config = dict(
    n_layer=9,
    d_model=512,
    n_head=16,
    n_kv_head=8,
    head_dim=32,
    d_mlp=1344,
    vocab_size=8192,
    activation='swiglu',
    norm='rmsnorm',
    norm_place='pre',
    norm_eps=1e-05,
    positions='rope',
    rope_base=10000.0,
    rope_fraction=1.0,
    qk_norm=True,
    attn_scale=0.177,
    bias='none',
    tie_embeddings=False,
    parallel_block=False,
    extras=['capped logits'],
    init='uniform',
    init_std_qkv=0.0154,
    init_std_o=0.0,
    init_std_up=0.0154,
    init_std_down=0.0,
    optimizer='muon_variant',
    lr=0.00315,
    lr_mult_qkv=0.4,
    lr_mult_o=4.0,
    lr_mult_up=0.612,
    beta1=0.93,
    lr_head=0.00609,
    grad_clip=1.0,
    warmup_steps=0,
    schedule='cos',
    final_lr_fraction=0.03,
    batch_tokens=65536,
    seq_len=1024,
    doc_mask=True,
    train_tokens=319800000,
    steps=4880,
    dataset='wikipedia_en',
)
Each number is 200 + 30 x the weight over the matrix's rms, rounded and kept within 0 to 999. Layers, rows and columns count from 0.

# gate: layer 5 MLP gate, 1344x512, rms 0.0506, rows 1125-1133, columns 0-127
# up: layer 5 MLP up, 1344x512, rms 0.0523, rows 1125-1132, columns 0-127
# down: layer 5 MLP down (transposed), 1344x512, rms 0.0789, rows 1125-1132, columns 0-127
gate1125,181,272,204,188,247,170,234,244,191,229,215,235,184,193,231,232,225,178,166,193,141,186,184,197,206,101,178,232,204,241,164,191,211,171,212,280,210,187,204,196,205,212,211,200,264,191,187,226,229,177,222,198,209,235,221,193,177,207,226,191,252,201,181,149,206,189,191,278,234,217,227,175,213,186,225,212,198,186,202,140,135,223,210,211,239,196,200,169,171,223,213,158,251,216,247,123,206,228,241,202,234,246,203,210,181,197,158,156,256,201,197,168,154,238,210,221,143,218,178,151,192,228,212,213,163,113,234,227
up1125,220,216,208,187,187,194,165,211,218,236,189,224,251,232,205,240,187,206,213,213,174,258,209,214,182,184,162,246,208,229,212,210,203,128,234,149,235,165,162,212,192,156,194,207,214,165,212,259,221,195,177,143,169,223,231,210,155,134,186,250,207,147,211,233,189,232,180,188,177,212,237,229,239,183,158,207,194,208,193,219,227,229,220,215,204,207,228,176,188,178,276,136,264,168,222,192,161,216,194,201,212,212,149,192,154,201,181,189,245,176,234,233,153,202,177,189,229,161,227,200,211,193,186,224,210,213,203,172
down1125,196,257,240,157,232,200,162,174,182,216,256,200,148,216,215,243,194,178,189,226,203,197,215,200,236,211,227,212,214,195,221,256,220,215,215,230,191,184,274,202,216,223,199,186,256,188,229,228,175,179,200,181,251,228,240,172,216,259,213,231,211,213,228,171,226,171,238,194,255,203,210,233,195,186,185,187,197,146,188,247,201,149,185,189,174,247,162,185,213,184,168,235,153,190,189,174,195,217,201,175,178,249,283,238,153,164,181,208,204,165,227,192,144,192,174,193,213,151,168,213,203,197,201,218,187,224,199,213
gate1126,217,197,173,197,203,247,234,233,228,183,217,229,164,238,233,160,215,219,249,194,181,296,197,203,188,226,218,167,222,249,216,187,194,229,209,174,248,244,253,196,187,218,181,200,190,178,229,161,243,194,140,241,252,246,218,227,204,219,216,239,211,208,154,225,225,217,215,197,150,239,236,207,178,253,149,206,234,164,260,195,191,201,214,155,215,223,214,200,237,229,191,201,201,217,244,159,197,192,168,214,192,199,251,189,178,173,179,155,235,182,196,210,229,187,234,210,200,198,237,183,182,207,204,168,184,222,186,229
up1126,191,241,194,194,197,194,193,174,204,167,174,196,199,240,239,210,178,257,212,283,201,262,215,184,186,191,149,219,235,236,235,174,256,206,227,183,212,211,217,213,185,189,164,207,155,198,246,247,214,207,195,222,153,262,227,217,162,168,147,206,225,175,216,178,170,233,209,214,184,217,221,194,154,205,238,210,177,190,192,209,169,165,231,219,167,203,165,165,232,205,245,222,196,314,207,146,174,158,231,162,170,185,214,196,178,221,185,187,164,190,199,187,231,153,165,191,205,218,202,202,183,195,222,190,235,164,183,214
down1126,234,246,156,192,252,210,105,190,178,162,175,199,181,216,178,194,169,273,181,191,201,214,181,219,231,153,115,180,160,177,172,221,154,183,191,217,247,155,216,164,166,235,208,172,173,208,246,246,225,194,184,208,218,269,257,227,223,274,203,174,200,218,195,240,217,233,262,239,219,196,207,192,212,200,183,244,199,178,221,187,202,253,187,179,178,236,173,226,220,214,200,142,218,239,163,176,184,147,129,164,192,204,240,215,160,240,194,215,222,194,196,209,229,183,226,201,180,177,172,214,217,183,195,215,235,214,244,254
gate1127,179,146,201,237,201,182,198,213,219,265,168,232,227,252,207,235,199,265,175,270,178,238,197,181,177,153,173,178,211,157,127,141,191,185,211,179,227,167,186,208,239,207,153,210,272,188,180,232,203,166,263,242,204,146,231,236,207,195,251,194,192,181,214,255,186,165,245,202,221,229,205,189,197,187,231,232,179,190,229,212,199,247,170,200,218,183,190,205,219,184,223,173,210,214,248,210,220,219,217,229,140,148,207,179,211,157,192,217,176,216,227,246,232,100,202,196,219,217,154,206,169,153,214,195,178,176,214,169
up1127,219,150,208,175,219,174,216,195,244,203,169,200,223,226,193,214,211,247,172,206,148,235,232,231,206,189,161,185,194,208,206,199,213,206,212,179,208,112,148,187,216,262,192,218,225,184,149,192,231,204,214,200,173,196,218,191,190,162,198,192,111,188,189,210,202,180,199,193,202,173,283,177,225,221,200,218,148,166,222,197,266,263,189,102,193,189,158,188,261,220,213,192,224,207,158,144,192,250,163,159,155,174,237,251,253,156,224,207,213,173,208,194,155,221,184,189,230,222,188,206,174,195,160,178,149,141,251,264
down1127,213,215,184,218,159,156,189,191,233,282,183,230,204,193,196,184,199,219,229,239,186,254,201,188,184,156,177,194,210,234,152,145,200,177,231,194,173,175,186,167,200,205,209,180,241,238,207,144,221,181,137,262,189,206,216,208,183,172,246,205,249,223,220,226,194,180,154,226,178,244,198,185,190,199,217,212,205,203,208,183,201,211,156,188,202,194,185,174,197,226,180,168,233,223,194,206,213,188,235,188,147,241,214,235,176,220,217,176,246,203,198,201,252,152,153,189,219,247,179,177,174,217,219,230,193,157,228,267
gate1128,199,240,229,184,211,156,198,226,200,180,195,177,209,230,248,172,148,264,210,227,199,173,193,155,198,218,230,196,237,214,220,171,231,172,201,218,194,198,211,206,154,222,214,228,189,186,211,196,215,247,178,177,171,243,191,213,209,242,207,223,229,236,158,135,179,232,191,187,235,277,256,152,216,210,149,203,172,170,225,182,233,161,192,179,189,160,254,217,167,205,212,140,200,205,215,185,155,211,241,169,237,202,176,178,189,180,243,240,204,251,238,219,196,234,195,244,221,187,136,228,178,187,200,187,215,219,117,193
up1128,181,178,173,197,191,219,156,149,207,207,239,222,166,184,158,220,171,172,198,207,188,163,150,220,217,154,251,239,183,220,170,170,161,210,260,216,209,202,164,237,136,174,204,176,213,233,204,204,209,167,241,197,214,259,217,204,199,199,221,200,207,220,203,177,147,225,202,233,225,118,232,189,186,149,187,200,205,159,146,219,197,224,207,165,168,223,163,212,177,204,119,187,168,139,188,223,221,191,132,175,229,171,220,211,177,189,208,183,208,205,236,170,248,238,166,149,253,238,189,165,204,222,208,207,178,196,225,173
down1128,214,139,166,188,174,212,194,182,181,206,204,228,245,220,146,184,187,219,193,155,198,171,182,176,203,183,202,201,154,187,213,211,164,201,176,214,177,180,211,199,184,224,188,183,202,201,198,200,182,211,228,194,173,206,213,225,195,250,214,192,191,169,231,222,219,250,205,230,237,178,217,230,206,202,159,229,199,217,193,197,221,225,220,201,174,231,204,204,212,203,143,191,233,136,175,182,222,166,151,152,222,221,234,236,167,152,253,264,164,233,140,205,108,224,186,211,195,208,247,151,215,131,250,223,209,247,166,198
gate1129,195,207,231,219,221,173,197,231,199,192,252,184,226,165,193,192,239,163,262,174,216,170,225,163,229,229,219,182,218,174,213,204,217,178,194,217,204,225,229,173,151,225,214,163,165,181,203,141,233,172,215,206,191,198,169,237,226,178,180,226,216,189,181,235,226,237,137,189,192,215,192,172,157,210,252,165,170,192,207,228,177,206,185,157,240,212,180,206,159,164,241,222,242,213,165,193,220,207,233,234,239,219,229,173,233,213,191,161,214,162,212,219,208,228,193,214,232,172,152,219,175,199,206,181,184,219,209,163
up1129,204,202,154,182,191,215,203,221,147,218,171,191,226,239,199,230,163,202,145,187,264,221,212,216,262,222,210,188,190,226,209,213,226,206,230,202,179,200,182,206,183,231,221,184,182,242,269,196,197,215,195,179,216,170,191,175,157,213,201,194,246,181,221,224,162,253,247,216,221,185,203,190,236,219,172,209,188,204,221,215,199,230,175,196,220,231,240,233,184,221,154,207,227,195,191,209,191,145,200,236,156,230,194,213,222,271,150,159,194,165,147,217,212,210,248,204,204,147,188,218,165,219,182,167,192,232,204,159
down1129,180,237,218,151,188,178,183,187,105,170,197,187,184,198,244,193,202,172,220,224,180,169,182,174,227,211,212,195,211,214,234,175,214,172,212,185,189,201,184,241,211,180,233,219,245,157,207,249,233,226,199,197,177,210,218,230,204,222,212,241,172,221,177,205,222,175,213,161,214,163,205,209,247,156,143,237,297,239,184,172,185,174,171,158,235,218,242,233,179,243,222,233,221,227,187,152,225,189,189,172,237,172,191,183,234,255,210,190,176,188,201,168,219,167,218,213,168,186,207,221,187,153,164,193,210,205,217,181
gate1130,243,220,192,209,196,204,130,238,187,269,180,218,189,253,212,191,190,213,142,212,234,231,245,176,224,184,199,236,223,213,177,254,179,163,188,219,232,170,213,235,213,244,201,234,192,201,160,228,242,219,189,187,231,144,168,170,185,220,203,192,158,211,205,150,181,198,187,154,209,226,156,225,220,179,152,215,154,205,141,173,233,194,163,218,180,159,221,220,255,185,195,194,169,137,208,206,193,215,176,174,231,251,185,217,216,227,174,230,233,210,164,174,182,207,190,248,221,212,179,221,205,202,268,225,221,231,165,164
up1130,214,277,173,148,228,232,156,171,213,220,180,201,199,171,239,212,242,229,185,226,181,165,185,233,202,200,259,210,214,202,213,174,205,177,199,184,215,184,244,220,213,220,154,188,203,211,190,190,176,209,227,171,157,183,164,215,226,142,156,152,200,188,210,172,227,153,232,236,200,207,199,269,192,189,229,163,154,225,168,222,198,188,261,205,212,202,158,200,200,185,195,207,170,106,182,231,136,211,215,184,183,216,163,167,234,178,174,213,248,261,209,202,223,203,216,196,226,253,167,209,195,190,210,218,223,237,184,251
down1130,242,250,196,190,204,191,134,223,166,181,251,221,200,224,200,245,185,197,224,195,210,220,222,198,229,198,199,245,264,185,195,259,237,190,218,181,251,254,216,198,216,214,175,217,216,137,199,212,175,215,163,171,180,177,223,267,226,248,203,164,160,134,235,144,204,230,124,236,171,229,235,174,195,184,233,218,184,162,225,223,220,180,195,247,207,191,233,205,244,181,203,229,214,191,222,230,148,201,191,199,113,161,187,194,165,156,201,205,234,206,211,206,219,235,211,153,157,244,286,201,193,159,207,226,213,200,175,171
gate1131,182,219,162,229,210,201,178,140,191,181,169,254,200,248,223,178,223,209,197,242,225,209,218,200,220,153,178,158,197,220,229,213,221,182,180,172,159,206,196,201,146,176,193,221,161,195,198,213,230,200,205,214,186,207,193,191,236,181,198,227,221,240,201,201,163,132,233,230,190,157,215,180,178,267,227,184,170,208,155,224,190,192,193,178,165,209,121,229,185,221,227,180,200,170,184,182,192,177,209,125,243,164,207,166,255,257,236,175,162,179,217,141,265,183,173,229,195,255,196,205,188,181,209,205,205,221,233,178
up1131,199,240,191,189,226,200,201,234,211,186,176,253,262,199,225,171,213,217,157,152,189,195,185,204,192,105,234,161,193,162,184,252,230,176,183,143,191,207,203,148,226,232,257,169,208,203,126,175,208,160,196,180,206,211,238,220,184,258,175,179,205,194,240,211,195,190,234,246,197,188,173,256,197,190,248,170,207,214,125,269,280,192,162,192,238,182,232,188,159,191,196,187,207,214,140,211,178,178,166,180,181,156,255,221,199,251,169,232,163,229,173,225,219,185,205,190,231,227,179,239,172,171,178,204,271,230,192,208
down1131,200,208,258,239,181,208,194,176,183,156,196,203,243,208,189,212,230,227,215,177,200,200,186,181,201,192,204,171,246,218,225,211,197,169,205,157,229,209,212,226,245,217,206,208,201,195,238,187,175,178,241,228,166,162,187,204,211,192,196,246,180,193,197,198,191,280,229,203,160,174,186,207,246,161,198,205,253,241,146,205,236,201,206,188,220,271,255,207,251,177,199,185,156,242,166,207,253,187,154,231,198,144,200,166,221,184,193,233,216,178,282,237,185,196,204,234,165,163,186,163,220,268,196,168,171,188,189,180
gate1132,195,180,221,214,231,211,199,216,235,211,242,214,215,223,228,156,195,195,231,232,192,227,196,175,187,164,180,205,179,194,224,177,208,183,216,243,242,221,227,219,184,180,176,168,182,215,203,208,235,247,210,200,207,182,212,201,251,220,239,222,211,220,148,247,198,131,187,147,237,130,234,205,203,176,185,176,217,253,169,210,246,184,196,157,176,220,249,173,177,182,159,202,173,176,232,230,170,203,252,194,245,157,239,206,168,207,128,169,179,214,154,201,174,222,148,195,179,204,165,195,194,188,209,197,217,155,199,157
up1132,208,165,152,181,171,244,226,225,228,176,211,183,161,231,193,193,222,186,188,140,244,174,195,197,165,192,220,269,185,143,173,232,204,194,175,222,237,236,205,141,220,213,207,167,233,227,259,209,260,230,216,189,234,184,184,214,195,230,192,147,205,208,244,210,235,218,167,214,192,236,177,163,188,159,196,219,203,136,212,201,246,189,218,272,200,200,176,244,263,193,193,234,191,237,204,239,217,144,174,152,188,180,158,202,148,206,241,224,237,164,195,131,176,225,171,247,233,163,218,186,190,166,224,225,241,228,228,198
down1132,206,228,198,228,167,222,167,172,204,175,211,237,158,276,224,181,157,198,199,164,166,208,177,186,183,201,219,202,223,222,198,189,202,182,239,200,210,181,219,133,225,224,196,213,203,187,237,218,196,213,252,189,173,183,236,255,210,215,211,208,227,194,276,191,203,226,220,214,201,236,160,213,209,186,205,211,191,178,201,181,164,155,234,224,173,153,205,200,270,195,204,243,241,184,264,244,236,246,181,225,134,220,227,178,222,203,239,195,203,184,190,173,175,162,177,199,210,188,204,158,176,198,201,210,227,202,181,205
gate1133,233,239,155,117,194,168,181,210,201,177,200,203,235,234,190,180,181,136,191,167,212,205,197,234,142,190,184,201,209,272,127,211,197,183,197,249,214,182,220,213,239,152,201,194,228,176,234,230,175,193,237,146,232,187,250,201,212,241,201,197,151,199,203,231,178,222,181,201,190,218,224,225,224,181,207,195,244,146,234,205,236,208,205,212,235,197,230,178,211,244,191,229,199,235,228,169,238,190,179,184,205,231,182,195,213,213,133,192,223,184,184,195,164,154,166,226,147,172,188,192,163,194,168,210,244,254,224,151